Weights of a small transformer language model: MLP 768 SwiGLU, RMSNorm before each block.
Each number is 500 + 50 x the weight over the matrix's rms, rounded and kept within 0 to 999. Layers, rows and columns count from 0. Numbers have three digits each.

# layer 2 MLP gate, 768x384, rms 0.0976, rows 426-474, columns 96-191
532549553532538469496525474461545438552456464587398447517480562536503585419566560420528511522502467544468473502449643562597481555446574502503559481511500480430491423544493532431504466542480454445568578545627457532543482442506588511441563605513578446509558485497500420517406467492601517451
407532476525517415441495531527571512545535509564521483540628402436508439578509447518422473359454480524434499470460430467580387482462443438518452477578447517580499373405448636576451519544602456452517477530507471416548549546412485567655484457490602551457534494483424482479542629584479499435
450513577418451496521529462512555541476528528371502498517526550504548471558533391553603506463513442464498573418495522488553449527461446499494485558484519545495421574544556510528467484547528463533528507531545621563412524522496506437511493453528576452527588481471547484517490560529516470521
405461382568466519532557567539561487505585525475539439499415486483442540515480472461517494507449528474537466543454490545596518440386496470534504501475499500441493494508507557456428444446551551494515517493526402463419513589495529515479517483553342460477508532562450521502622537416377608456
434560513540515602474496536452475544446468544502465546509447480492509443478522532547483410379474516536501533427449496469526532555591513438529570520496495516499509515530459490498554464456527464541547538514553453428466487412463428389512529602466464517495482547534462485503532476578550498514
530540512510489447458417462589328559569430488456468525423496550570531484467483506477512454593443472558431419542474530487427459588553475487490591459429543559394538544552466430469551397511421651625487533513622633468480557481477561468506507420470512566426547561444491470438441482435477472519
657505580515567491506463585525434482512496563511352551501484413437521494556550490375504530516541559403447537458549533531548502557561533529467511521480542428490603533551615526526462545462451501552412388483610473571476457516618479519421488557560514498425468538452556469516478480408510542473
448508534470608537519506404520493509437488491436495449543444487512495561459506469458493480431482436457431502471465523564525470432497469561532524447581561513435492409531576663504458519454456500568554494535477464520532518468490483563407427477480543648486476484516462472517543551417522441486
524474555469566345632542437516490534512577419538473519527529457539657553434589557496419471498505431456607456511405443479567571469548483587506434543479481455537549598325567539505516477562560487519524433604532530465508617503502496394549490477526526453477536529466460480559512390496422506483
463454463547538455539409531606531471524496419551520590521546499566510301573622514571553458505530525465420457419520425599498505464545524505598467430525457535579467483546530464568480502470513464377522496526561487554479473553414557623598462443526498509530456474416507465458472454544446511491
437598476492488595506486490579497531502486512503512435562491523584542473494449474546492506547565436504480524409468457468518527521475454475553440561484468405495522527439503548412497490450475463519628429517535544470566629523571497411467524484462644487476552548542427469494557474544443512461
502564584510485570423455459464492623375569462575533567452518417504476468524488437579613476529479557567526572470530511536492543519497491488589473516490510445583557438492472505447469480498560561443516503483445445505498534517490606480580515512517489406520532469509392436539457516536403491427
476547529492509432525613513577457471498484481514532463494431483507430473401477483491465475529430449443514500547533393468472439475351521478569509522452513443499428514466482526486554531459544485527412426512511483472562535485461453452488498516488506554583504521456493534528458413464530530381
537496440521580524534564507529493569532442546528434563420413482537465484428543510505457458474391404510479473592429400530529521514559418506515512567481495409474573382613477500587499405507540611462555534494418509468465499545387515400578392474495598520494553547581516473516499470509584470453
447543453475387450509459491500512572460516562505469537545512458498527503483507540565475516408553476515520521459468385589535428507486549607427580526470560447455510563524484541457487483501446489523445574495480488515447559479512487429376486503529414532482466470411517513457448514524467494486
423560480387484487461580503574492421526582506558438467533517515558491596420480490556577447556478521496512470453513590557441543492531522467539517504457447516522582471428481406521451493440510500430472520486446524480552676479542426452470451498541492605518429574577503596584543528547407634522
547495477584466402452473516533430491522572501466463540483462451473426465495573555524455444409579495408572503463488553468525458527535489602489591508452596500567559387508468501571493525543513470536527490454490553468513368540359580518413543525459553448501548510482583471506487487426465499568
579550549519552530510502416550490527557455495567627511568460522536458494498423535454464478446527530431508528441493509565466521486459446602469504393602403443521412413520515412416413560469512585526588564396494593534426518517565481541420588527509512513452478476451511478607495464591458518463
513539409482507616570511494508445570528432461498500477509503425455475452554570547386437529469489382452577505476411477504472509474552493489528519453493549406498542438554543434502531544414517482466537495462500430420492518495488468539533541540565466498475477495491487496434557510547442495478
525603454394536468494470423452541531336520458561498524509498519436536480515518540496475466464517545564450517533523523520452619530526521543470477557537304545492524478497446511419445506485471465470488494473488522487526598602497566532528565524539473559467498526489475463495579565539539459530
506443587469416536559436443499415591510418530500482452596516522429540532501451436453519504505382509468468534598512515438468450524564483530479447449548604464509505431541422456501531518506502483448447496455450524458478524553464501513409481437493556485591520463596560494486449528511568492475
487552494432436552566662533533484434566484526529461490486543504409426493557504599514582481486494509386378542479500460515498479417435472417592444485357419503487501484529517472493501437455548423494494451515531446475426524430568450462617548559458511550529461505498570575495423467564460629467
437505547485466506491402474450525549519443532509541453465476497501488441542432527491573537576479558484484473515451449499468543522426456565635541523479462547467486490452469505542584494586591562445620552408536540443442497554440518469564496470438442476553479498469433391386504447535487438575
497520540399494442481422473517421458539532524535558439537499507523428497494503549465430451546509515524444446535476508626461438533511451544545482532494490483487422531484363444466545534468416500465516444499482590501532471488485589448543515489494584532454496536494435479574469506528515568511
601521468472486472470539500463477533512573524497454383488551531595555475544490470529610549516437545471438472523533512525560456554469496460549523549518459481516419526461446500403534522458542401445519453581558518502473590509498422450464519517416475436464518509461566571568419546500449459475
533450431523480471500491515528542451573600494520498526453484463537462416535550528446543490459506451537481440459448514463521533524445506548469472467560441527458404471535571436468496583421508497463490413568513478457480483425548582613488572509582413473451475454458522559520541530457563458496
472567495539548543449471529448533597545491490517488574544442605495544438598524483464473452490402550462513481608550436555531396504532491466522555513586400456517416436501488527498578447563430503403477393491502451525533471594524483527589430547563514465482492452427425481516519475556448497486
449501474554552532569524465510506452544496502490502453483459483536517499448480513567524517505464479488467509471523562462527474572511517495511499479450528528555530501510469545532493480442457490490482525557434505461507575545549569549494464471552493568464430518547475463541478451533523462471
486483467529526464491621536506469487588475428496483531494484453490555534478521509518492489496482425387528513503522461562554437517610514468473509568476536517542525550569545523501472499540434478470430534502473508485483509517472538587480505435541461537487522411507518516600438490515529468515
523462456447550485581424484461563462598544545658447483429587445494527546517536561382576521568503541498574491500449533449460556476409449467437537547541494518586505502482502550519438601537459453521530486431502519483496502456512515561458431527486480364476529547527526585532509541455500459504
547486507640394505543529455478492522441440433464487454466471388495555554520431511580531464570443499501540559508450421538556507499460456510503552488555412485439543500547503553557455436523452523374487574573501453523541433645569515571522519560466474521500436542475487424463523531541525460410
508590448458509590517568487521547476576473527512437548555520522483546475477591474499513542455402481539448521480518468578613596456527525534564491528434500522574493447435458610583444467535436556451524494510552520428607517532477536528480604438496512575544539530444497518576517516500513544445
563486519472635542513478426566504499522506532548544462485465499524505414491377496485595572501560561422484483514495404590411484489560517523435474418485542507503464429475565433525433467503588502552544582588480521523456436497426474580520462387511517419422467496429490428475451470472508498600
409544441454549518515471510590447450455564516477538493503521625540424513509517456508454471447455512508433563550401470505512384419471484512506470545498469537474522459457527403548559518474418460583474511511539526515467506442473427587417488479435552474401495497540454529512501541464479505442
540475511453640485596453444456511408522478514478406470479572585514382478488535457514504527539522528586483522539490501516456555531587520470528583543571538552453520569536523598450521489532596441495487516480492534472550510517546428512501482443451631455498482495485496466441442477470519484519
571453470493518484496476542471483398578520554513489527508438495463529421541493549515473428473462445574502503503519524397483481486423442504545463542433498468573523487505439517489481464480515513448475480508482497434442433487543459534428459511518543483492515481461470577497456498476514497503
454489485517418525410525488442560504505420545486517478393474571477508498528467423601672435473527484521565519439599632439484517547575452551482465521543471364491492547444430416412409465476467516541571425415416482544595415571575529568559499455471524460525590560579555456524548446459533509482
524570488424513517526558563508538536555503542494416573482508528397469489515445451501472453461539544435473633497471504442472487471497447486530519597521532432515409549447537440450547494560490465480497486564587490490458451509518470498485458512561478463498476365563485523576491486487483452445
548457418479537501534492535519452631575482555479400498500513470577471548504585381489431573412503621457533379501517547502505547483487570545533553567518537489446406589423508585513461475582539545516433472463436473484476542420557508558524524606529561458491504441539449451517506524504539555490
531580467420558459497450469499509543474455485457461421529489493554430533464505515521423538500486607541566542541487551493505536464422540457551493504486516451443446553533511504514410471467455518465503461516482500440503436554437502476494543537463489542442499514490505517460544471508481517433
469625393499541416509471447477482475498560473531431487596484403521514429511393502392459456625465467521487479531499553540492516527445516539528611567511459494532588461518472496517418449539538529583482385562423547510496441553406455503443474532472511451462503452379491402443519415613568428378
552531544517472563510535491527504510565479465499495493485510420427604584616486474509633484416423485476511551531453441537504534486522423582532595530471454630494480497563457490502415420560518498470506495490486517453479568487476472455494509504570454446562539302483529572527616502508532439500
499518451425552520521491442508432506545476569578473498569512546513454491493472501457501515528465433499520493528465512546456455484477453509524492484466476521505587424509536524499523497436527561540445590444412518570460536609466547512509504574544409550563541434429496468560524460439436435444
483547524546456520505431536491558528465526421465446451475560482473567519402574589527554499497475514528534409480503496325514404523535495515459479417476588519508533573448525511505401515502404480471457524471541510497476580529491528486481414496467520551519529477451448578477500453470484487456
479574424509450466471437510494471569541491584514514481585573479469469415527470503530479402465457607499473482537557359570482456483448536570530505496565529572520445556482533504484529495437511512526549558463505551497511454481489466534526491396387481541468452480405545517532513352540526527479
493508608550493391442399572559557496524567491515446413475382507501538469505545479465575490564576547513513518496580564430498566490415572527510550515454458469600520454467580512437431546466525580524425482357658520547448562496524576469503522448540504439471532468434432622500507490461559434515
457569546444554490441444484466520526537524577538516527482460470410579557447518459549541541463537502476428527494533464438554461544556436502518524493439489540453565486484568577531472463531433472529535528438551528525444535460465461525571601493508511557501488490440525532423522515513589434559
493434529492572420525455509523596481531503395580368481513408589513454429585381428562432544456523467498443485512459425590563481477496577447482523559555396479580572513426485484511485485471419527413492479442531480531449575409533488502476450505492598538530608465464476426563380522569469417476
495502477511525463585501487532538475548475524429486437526536549425480541533553470484463537569568556450520459404468477461460507534530563469545468510504420471539513449438538516421463473567581486416486473529528549561482552488520453559552613486488556506452557477580522511508446472548470564372
# layer 2 MLP up, 768x384, rms 0.0972, rows 426-473, columns 96-191
559501651414511523477397494482558576487516452512468455419468495409519463509478552453453420579444536499499467489444519523483516514404472571450463461532553433428460562567475544529551427535501499452518509518502574493420437508494541529526530525589516495517523548474533421485481557568497476515
548402580495524572508504448484534444515565501482537554621527410510426489507476550475565515619524450533534537545497493590495568459452418500521508476520558420551541566553622445469469467542568607518528507390492550506434410486596489409507559542593500488523469420468529617455487511453527504514
543484477490523543461497608510504488477457473611594492546502504496542517447468498408507492473513523550435426579505537543558492462494568533467489445504510511521524403441457441443511544552473564465537447523523429503548568521468481529556438455386494564482529463458521544510506524511381553489
558549538518539458474459490517409425467495468563481506479487542422503435569499493419505552535638461541453522453504397404490500500542457616522511577430488527442425557450584426595484479480445570521555475516498562546629511412502513509574599508575559474636468472444552557513504540478492589519
439502496552534522499520512531508546556411466509388475499489509457510437483517443503527519484512477506508536492420550468576503499563524445542566530457452517510486502540491571416503495569464527514502493484596521530427489432529534438517438539426422416484509565498432546525518475519557515428
477522541527587567454478533480474478501411427559404440479543532467481460447544435428482551607566495527526435412451412389443439526470541549515555520554494461544529437476490559465548500497599525566526408532526517505558503562569513458535530463493553488481580463592477472444604625428559477527
471464478533464536468575491551513459469590487485489439478550377473497606431412503531444550481464499465451464517438514580397502477536494490445474497583468567448514548553463426578452489527431492549458528524561499536550486444538497521483500507530538599493538474416580493548512477535458505519
487585608515475565507577577464572518450467501551498509472529506435504484415516526600460531426440570524515468514536475476574480442472457520498462461490571557516456525499488583469442510453402533479513568506495461493497574557510568538510533536533447441626486460527546397571507480532397509535
438542534510450539428459569371483386430519522470430604530479454488459486460430411448502488610497484491465501468602504541523506521477604397530497470491504444488442534586507473472573483489523512503636462503504397477551542544567438555430552590567487522574533493470596509493468546483535468478
504579522443464495527576560442458580422424478519497451533482609516477570490476534492511457423511488419503478446549579443490353425528506514543527453591484548393574561537546507504413455540479442577467490485468520536472506454537467487449491580506524584493435511498508520575488523543435540503
474407512458606499512467544478509551472548427478526464491447472516575535532502513505491480448560518425501484499575503504410483475506537516380445444490509526466477463469504508595505554434461607439521538528461549461437476520531552567504445514530521426518480497505539501543452583465571633492
614495520488383529494477593581500447586584524478447346461487490483544561593500420461442539514566435516494506580549557442508423640480429438452493445523524476481461528494393587475495512509482527432403530470555549442434531511599521458533493495484545515511550510467539474529532573531563585573
505484538427518446568536519606456417451528552506511539525516484548557505464473506471534475481510494554545470533491584515543524472470550535543599465544553493529580502506553513535583448542489563483537455383615473535520521464474516433575426406509544478501476593599496462444486495516503483522
533506576474459529527516390500550472440429476531537445504496447420580487527543546458546494444502547530549426631483424556507561532449516488547474502476485509475541493485483514531622539487413464488543521470494539574462579559532459578549544522398457473522462445522512442452508523451450402520
492520478505534508520492476545442448502612399463462465431508556522434493426464526552516490529593438509471549416469542495441468507429567474467517441528565420521518525527557570588476504564429462528497499510521447523470452460653511465462466457464497495429506514529518530526545497577506531487
506418552622474531493422524470365620470486461513466496466511475462562500525462506518550508494496507444494523528517498573539385591490410476495434511535523541560438549560576577454523491487480539541549455566550555546583492554527482500545524437429463420538501490474493383531442398513567448482
509568516454486470540429534500512473507577531632482477479462500482510388473557475502555606528529502480487481508495483576469531558472573544491471500489678490540562485447553528481571458592514427500427534523480519406417463459525441589473405517463393529547539473485474580528530510460488448495
465386593537476432399359508485520383544366471459580531528520518628542460582511484534448490490523473539440464340441584484441471454479460448435551477554484455545442439536480566439465488527423472618505563466447482488553459485484487559489424481438441462623441557453538470420517437488544570521
512557460511422591518499404445495481589527492466498457501498491565466535518546499488509496509457513525474475517473476585480501505499411499488479458527472509476469566520488533536512507458466545566569489414509480496534459515551547488448542443499467499477431477590508528496422568440560420571
554547409498502440474475534386524586510600527479530508518446466531479534534456503537457484529521504594584518505544516547514506438556534394421435519500535447497627460466474507541466445536516589555469497592615400510502520495450558523421564485584426493480558421506471444500524493531546429529
502529517505505283532442508538428611535489563478418490535551520505464544481467491413562604519531522477474486499530575503449543429451409533539445443547495557574526453505551519435508423552563528436452446438518487549425459558485488525434583572548538421511510477537636423529493518509506541498
489464477576584489459395426368584557455474535457464488495523450466544511395471531365396436587499534520532379513479467441559578509497432625524468430556471418493535456473487560481490572543388568476488551514540630513507498534420431599456525488441420459420408442515460426404505480470507435511
539497432613561493601532600527411522587546534458468536466476509519407552462505463468493480525459425503577524448567477561453579470535537479478528510493490471521433403578469535509463470523530413524439436493477460511511446530540518483462511446491534592437544554548515504491434569453502506504
554609459426504557450429472476505445539537556543473573606491517465423529513525493535456420561466487555467581526542601488538498580524514462480544529483475512448516559449472495487540589456459495428474510505452473560550487521550493437534476486440512432455528501535533565457470525412493533537
454536474451537482492574504486518546466463383538592497538485496499508408522488455620532497484582553425475516527523514552613417429556545593502469496529529457552508483560484460532368506474626428468474531534501594485499452466544526540570391462537456468470457494510572482472515537472404502541
498452491406462487543545393484532453475499590468482411474369506462426503542486497556602516524567489500487558470504574524497472542519548547470480550467495518466505471447483447433493517554511542395466470516525510545513391466515475438419550570349480474476452507529528513566501455579582476628
454541479525526433572429474442514462474386485554487531508490505533510545505503593502456506487457480428512427523491431544465467543480575506571521463583417518535467461539580491456514576466353474452559425530525459621565433556546571534541485409535479516524519457552517479572546581495512475433
505569504468528552604473408463554469550549503489492424477463512575500461437482480559517516474442493473468484489555520487518542548429471513552523517455546500540477421484491449562543494488484380484560562463453497485494560499586566583499463515564496532475434497521447440543435528528611504494
523570534498381444446571548485413508410476525509546552563513531465479499482499482465577491412515570441460486410527423530538545463534534561543558605455571635533493506581442517541402399510527463493412467576546565522480423495527507615456482599468496480511595435489471562489425499508567508475
495567568381440412486539430517499513430497466462460556602475493608540488496452484548455450453448472515468562513492514542510464482463518568563440588473495465451481474599435490445513470514487554438469492525543464517472500627463461474484596516545573527484459372500443457572487496479480509492
498592494556490515595451516474505594517487472509506519546461436446479494584492555556507540544511547546459582558525428497433494499532482489521468518525589567464563546493521429507496473523521495524530577487502527511456525383490543457556546436496464495522434552684481564518479456483530505519
540466509559514533598491584500476530505448407442547476453475549587547566445479498519480427495574487431469515525424455458494540544488478502375466525569442481491472577486490502492419403556580468486627547524560459519531526458456563486523548478575423479475521553599404407559477490529572495614
501448584479447547503510475373459437595489481514519505389526538513606465509544570588480487547453511460517509412504558459497475475487454428437484506493529439463508474469520422596553559573482569448444490487468481441516622509579572468452503405562539478522509381522490433462407483472466447503
464551485505470471460544452489558563419479455490483496490463471504605427471449565516485491418457506507528450468501482480581492414439579357447617616512357589537518433526566480592479540551465515475458442563520471431565518489476516469560518544539555471573473494493454459498532523521512502437
507454469534584479527477486494437459515497484549445512495560525485396444432520485450520504492568586548519498536481486439463517533562451455498525500530500478547469518521541557385607407568580437468475543559515557535553495490598445539483517430459578446499452485472528531482448447481521455496
527519548484532622465518477537457528435519492483592580475565536512469521480484531440548540546497509458490433476534526591531522542544478511494537429540464496445476475414537560533464548581498491607521452508428476586534573452461456542500554496568477527498400549538528450496535490526427497519
483472371451440462431487438515447524433497460476462412544460427441446557568563527558422430458451449544512399489536495562426557427518538541590461429395443523501463526590494493494467426436530457587449503443430479488466480553439468438494568558452503424540405539563413483536403592478416543555
505485462481508464486483547483554501500478560546515505511448445473513451464514419509481506469572544486511487446467511505466534461483480592520480533469504546512375559426573526473493478477491495463461483527531468483539495496570482553403553534555447496506459414551492562479533557547516473463
561496495507476506549436531502460516527472514474340530596494544615521439420557447559504576428508480553516493474521554517439547462477594438543455580526514489509396548469546482425536475530486507530446456514488494540577521459485495425491475474474583428477387531496533384457573579469519529572
585479468448530520454556506527528587473492474499479414557484464495479521487524476555491499475507566503498562460468528536541527527488512480536532469470401529542459425468505464507458526472569454357558563498551575543452489616420485499542529543446474451511461427494484471428566493507501460479
544573486507496495470562566494456490523470474547463515427471506505443426537483539504434450503497515453565465477606450510397443511446568483434499483471618414512650485468531465526503547404479498583466528446524499501497504465537414433402587526478564439382505485401541466472469484448496489464
451423463506526436564498533398518557526556454510511537464577436400485489540523520512545403517433502496511513515576560477538475409509567476489442526530478540479428456451501459461482489476452360562532487487438476521489498529469528519522490482408474555528392392487506447519438487532454470454
509461528558458535499518600563470437511565469442541495440441490466544561499472528488446534485484576468542456454536552514474541494515486517436469575617487549541472592567479457503450484478572442529504414460596434447570429447430497552459534459510489485441597471508576492461471393582464493444
486617568514520577425440519453503575490596572593576494459526531409527544500486423533367533474494558530509523450509468501428471465432410387523512577487475451495431488562499567519510479454473436615508476513453441596509620501393572503511471500523531547477461495515479586548581438474433495536
504522430560453530527485407495554491587509582486515521500514455544527463570568446436526515487423561538564474448637529541479570522507423475556493508472539463457494507498498451532568486503492475596486554467499512551474442461567536480475478407473495417531514440558467420432463463460497524470
403566590381490443506574460619462413493423555483402536443469402443499497425522473535483522515434438377489461558600495484533484475427540518421562524446448508418590546477527449474498558556433514444472587439536565494460513487511446471452474462476544505514455528465534565481543537439538493534
438563549492501511488477563480611552448483548549457547475450462430572463459452507546600552531597529524468511475491485364450552559515452558530550427516521527518537522439496460595472480498453391527540501417518573556457522455495450522438450533532501491482538426472553479431550587436537461457
556565513550615480507509503482390588440544534472515495432537347509469517433486605505558495536504543522544469515461546574435395488502525523519449516517565485423545516517561575485473504530585491556487497551483589417494497460513534554515570455511533579464559441517528495434502491499508545488
# layer 2 MLP down (transposed), 768x384, rms 0.0626, rows 426-473, columns 96-191
531456590505446517448495534461518555466532444542495552451453491465511495483517574530464483527453468371467474557524503483477562465547481481499505502457545575531492513532452568528527455570561500510470505643586471527523543477509485644524505526534532498544512552452516412474483506597522550486
506479444526559522445525390528524493517503456528391450577554394474535491446464571461613516563415521562481466468400538551595525519461546525548642517489507545500469563556500469600411521476561520547593406563416543502466452490485455450482426433507482435562458596584440556534501543559482532491
555495414468500499529563581504468489511550481548491521450475486459536538422564542475490579447522499486475452534528492480520519537531522525456484460549440488509555412507487512500541489475478566469523424472482453442481577475516568534495497508492472481544487453539441488502484558537436516460
517414449546465450515399575454497514542540474582560542578582547428490499473559636444476506509488474484558438400598470475506492483512469468449520466449412366447569386561535530433617444488528506537571493548530466498486511400511510540561521565533513452479474543580543499534483488531402517526
507466500457557505500466511402578530479498513485524481517478498410519427424510481471505528465504537545444503444561595523549528559541549574569490483562557526535475565474452502500515464487513436479525532557471463620460543499530497480420511428515450505504541546507487523533514552483473519523
513547498448502551538542485537464456493465540538608468505472541537601499508407486532547429544482486559437490620427435420463473555436492456577487452551553466501488486413490604455525473519522430421496500451494612457572440444501617500580603554512491535558510569519425519480570593582488511435
490456498536453468497466442407578509396519436513626497426522491552551425558537496538481587493566512521569568546370520477454527450524488496416590417496499528529490402445531485485471541405614469451503559567510563408435520445541471447573542556514603470509493527573404548481422619514529420399
535505602457467543509482472482424557550510555455540483557513508559526528490480561429544477481423502511437498404531506555478426434588496432466447525387481530546599557473502458447540476511471524477493649470545521540560457437506439513482402495506439571430505615511439417502496502544538494564
495528539466502606456450497507526495550492513590550556529463495509431558591520470486506483507481526575524518510521494479485498526490510497551464499423536539514442461531518501413519494464507475500529426520536489601513512511487567529429497541443508519459529458549542512488534495490531550568
550537518541450474432531427529471536464550539453583482383474406459492557544609401490465558588536488507588529526320439487519464493503505518638589493492493454474424459511480532551434510492402496500470521460419457518472558454504568472429542523408477465462527532496477487546500455489466496522
526403498477517510456505487554441548523537439507421515468527501460519537442574457515457467458450538510501511479465502447394490527540389485524510491516455474442525454451543524571463585493595461541429448407443446517490529495502539445495383474529559527502486481477475441524486545596536526521
470439557528561537436487465493586586507479485546573440504498511535458406495479471469524471500537448465461424540451582525463574527537466505559527501550473483521489351423567472458628555449521474438537624511415525618642530405470420561639472554527530430456479448534446542427521487428446411412
513457573483463484531434494421477518502511533523528512517463448550523409586513492536543545421473606499586538472449538537532427431497581507437455539582465422564522408472591459527441410538528560524504503432497544531517491577499542504414541445442476471480494452436502558459562562566535499551
502521485428418555486512507517427462487518456567476439440502518479513537497499527443486463525528554505496434461546379476550539553530529504577393494469380380455555462522497550555492556461538521466490383599533425485494544513462503552447505484462566456554525461472517531483426536448471397531
505581495530504548657524417541479616533482475538543448465442537538482559486388446429581489410546483479453529496437491481473535477466579519414519443506579446578532483500537530446464420475536495446572600492559490590517500519551457440528489485506512572457553410578526459537487580418503561574
436438532585476600494567512461465557470500444596467552429573470491516504532602606550536520388528529543450492471454483494556420590517607563500370634510503486478467468498507447454523544490461440518484341490488512565503456458434493489571455580595494470478491487439494446538524502535583523466
450488546459524440570560525482498530483476511528555428515508505496543482592470416484528557543447491586485464518430488490530454502507551488519519486529576566472520562561428525449541493468508498469471530546470576528487545477508533541568463513592578633559495446472506569492518530511529442542
519451568695441582427396524468491458422427501486478557518540365414551482470534474476470584430480525500455496429547463478432484499575587515426484557558501435427578480467526439594471443469512492460496529522492441572465540510556484475517406635482452452522520503490478469622443581515505438556
526491455503467617574559455455445443586448470486546466573503494518494463613515592586419478484415518480517517475407478443495382453518485487497560460505540386532557433413634443480522474471551485511438391481463502526509517504556497493448464506434494455472436479546496573471533619519443496510
509531547478504495522487456452481517489576466492577528491513428509489503522521471434592536485428584339479469515495517559396567426454450472495585414539509508461509517538493501553545509495395512467408597559418461505478511485483451479593559508470468578494521546562469476520481546399459493441
482417568486569481455505513495544434546551438584518507534452428505518442476526559489573543388575477450420492488516471510531475547556478416488471486482462576468483557490436484625564518406452461476476466506437527550503499552459559497545500459510435454449492476493527456554506607436562569536
484459541465557425432549500468467470496527415501469569591508457558599454453421461518472455471520441575488465550417493502458559532470434586569489509495546488458468491472509522517547576530509592572477384464482488467508490603436510548435608551516524487440436504561473533465546482411488472369
522433478495521426539472481608449469509480472538492551519503514533545557468571494559483545450490420502577536449488513527528495481483541413561498453498531484604507463515497549557399465451501504545452373506485479476514493491511513471496452557547592479473556478466584537462491521488503606454
550528447453436498461527532534484397482472488534464563621498533458468557446505483498470466472571508626486534540529525419580479495548585538549553549539545464494500535497467467484480492503432478497549394458503527512559557454440498516459512504529415406491556474463498489466491496509626516485
473612527557435478449536445471530508450538515497554456456526459490371526467455580483520454472553459561375574442440590453468503553562514484460385494498471467511555566470512477525426515463516465464425534479510532424550399505485532532538506389601501512522484543489477473459510513622554404470
457508555533477506516533569599478588406417468415438556610451564459478531481492497412518570494554466440475573412616509478453389489528510481515479415426596593398477548437478570480444474613509478450426389508534589579459519628494467473549462466514472487598440559470487441418465495545444495465
514426531529450500579505499418509502465455387507523452522485573487495469518450481502520418478473443442516497516582526526401477498362482600594593454497619500529492577430491444490557440551535455447445462419518489612438496425540560552483504540524462447527501462460495492552538510586484590553
524522491473484511493515485484488503474549479491413447524433478460481505512487483402535563487509464496535490437533490528496512581569523506543504492537518509524529533570483557495494515521561394481459593528482577493501532463572523487563466521504551519516508501521492562565504520534505440481
363427383561508478436580372529437499529501405475421483586493497554502438470488454471459473504516436510468513500489529580458554612507499509504461503482461513448512530535517493518584498510447481470548565533507493485442485437467515503532533504444508427588506448552403550484478505501421439344
530515482426509457531531553551490496421506508469506487558494414491432534548404530521482538505445571504443574605540521492454523472524404612557460483549484423481578413532543489547610466480435494445502526499499546515426449535456538475512535498550543560490515411491439435493489541469494543558
551390521459525440469387456530400466402520586544525529551561493505537512450333529450532468490487472490415453496389585467584537496569607487417373437462439538448469619531552490550531547561366522538459478429515521469539466490447481406488563415480464507472521476567541406516528516544499578487
552424574533469446506532482465519498456513510498517532458425457488376388400489453555533509515542577535468372570515544561542484478512544437497518468459551603509510484439534491515449480494446587445482516440589521404463552453503510469430476432517548443448420529544414518460530520530543437569
472507428549529388510513444419494498385430547378512539549407533548467456440442460452448472405545553385564506484527418539566574516443550423464566434500474451440550515501500508443539447507515491576468499552494536533445454450466456470402532464553598565511434562586474535481492495576528533559
540491383535564488484507381400443523504478509533392481478417516531513500426477582483539401491538435431570415474499546514528549435470494462413613447538413474581537435451526421519556524506532556435409536507452519514533462558475516461473486523485372465515516538429486586553544514614474616469
542466480531497495486518462518404467512554487530495470480553478483482549500519463361514496514544517529550534550487534510497501512525496474473511503505520501464485652481462477474474506447481454505470664493551487526494454503504519512472511483526461529505510510524480491393525505518505503459
505515533392625497478539473528461552442502457561462512433533464455448536488511529501505507503471496480478503528460488542479530504500506544536534475470480566497530474534487511529479488494467458546522349483462484501539477513469552523528477555462537520507450470442510493469507526532594464457
520424558567443572513432448452553601606552458408505578449517519589506451512442531473565498539468524423457594451563569515436452469551437433499560527551417493586518576403464626484503540486526526468574427554473499540592491520520618438519523455491475521589493458497568390535529395425489538494
516474486516534490579430524483539515489431541505490583539507489469432431467495490461534492507566598386429586442494523472456408518525512488471509500563505458512348575424537475469512468498528512537377519574522444455500543529507464530426498463614421544458482402452440476530558448480518552519
563543486570451467459506574436496577466442558512523485553514449439449517452450416538519648498497520519589407476497566537514539471512586518492411535621562514453465536471510547464528476475489537460510454534436462518505507509487552469469500501561475505425434400426527479525547539468491586504
584517461567482482486501520476385456470464526498501419580495501540457564439405497491422538444558564550507550542546570487497518503430512520538497509455453410422459503469427505466419449535511514503521508608553453604563438600560560477499529457457498521540582519567541476519531474478574523455
591553441459488509632495487553410534457472422581499551555463580481558420493503581536385531527575567532563512565460557524474460543529497531485532522461512522507441398433652457563493494540388581547483448498555488532527432517462513569519593548523472612429477548461484519501471512572502441427
511498427452486414514440470484520461542450526426557536479389507457475555565487513492613421447509454522556509513522438468528477486524494566501536490525570505566481392471433456396509480474551542585406445502604456573464456434532497499516459486501534536445546510526481426514520444491478480492
566529475383375465529458413591542503383546452399502408503436478505498399482541589519550534530486578528505498469491454465495535508486476396488506537581466517512525452399504512493454458541465575536509380441522423460522388445473544453495422565502442357455586512472557507525505501553412480526
555547560438538476498543479513433443487502489574568482595498513546569558545436434497471530510504507540549579425489456493506536500366471469414522518542539589458582479466524556531561506460534406524483482514478487559495518497446532556480447453603401491434333451603447523533540410592425412544
511541485491546500507477498448529525479495486451557589476459526512557487419540548512504494466453518552539490383561514576565496524530490464505543499462541466520533502445465496493574511536491464526493658472428455623473534477599570563412513481528521458577484427530484473456535486482573452439
481471531490514473502517421519541487577505533441436441405480453453396534500564529528465503438496436396498436516577570458511441408476470555503473509420561520523568481495519463540433525519570489474553647504492479393515544468479558517439531406613636513530437498423580621547499600404568656535
495542538478491470491466469537518436535398591527515597510480449519483525461491506410496540555546498505483470521497540489523479609451408531496536460492515487508517435388470511570472526405498508495526516521545552462546407474518447498485542468476425513501500470463422523457488528519524525517
531540551480501541439562502517458494463503528520573463487485423512475529435473494559453517496532590528529468522461555606507446505452469488582558483467575577452494583511466531489525472494596378498524442444563495439451481550551478427471594481558529449518494451496518547450506468545516528480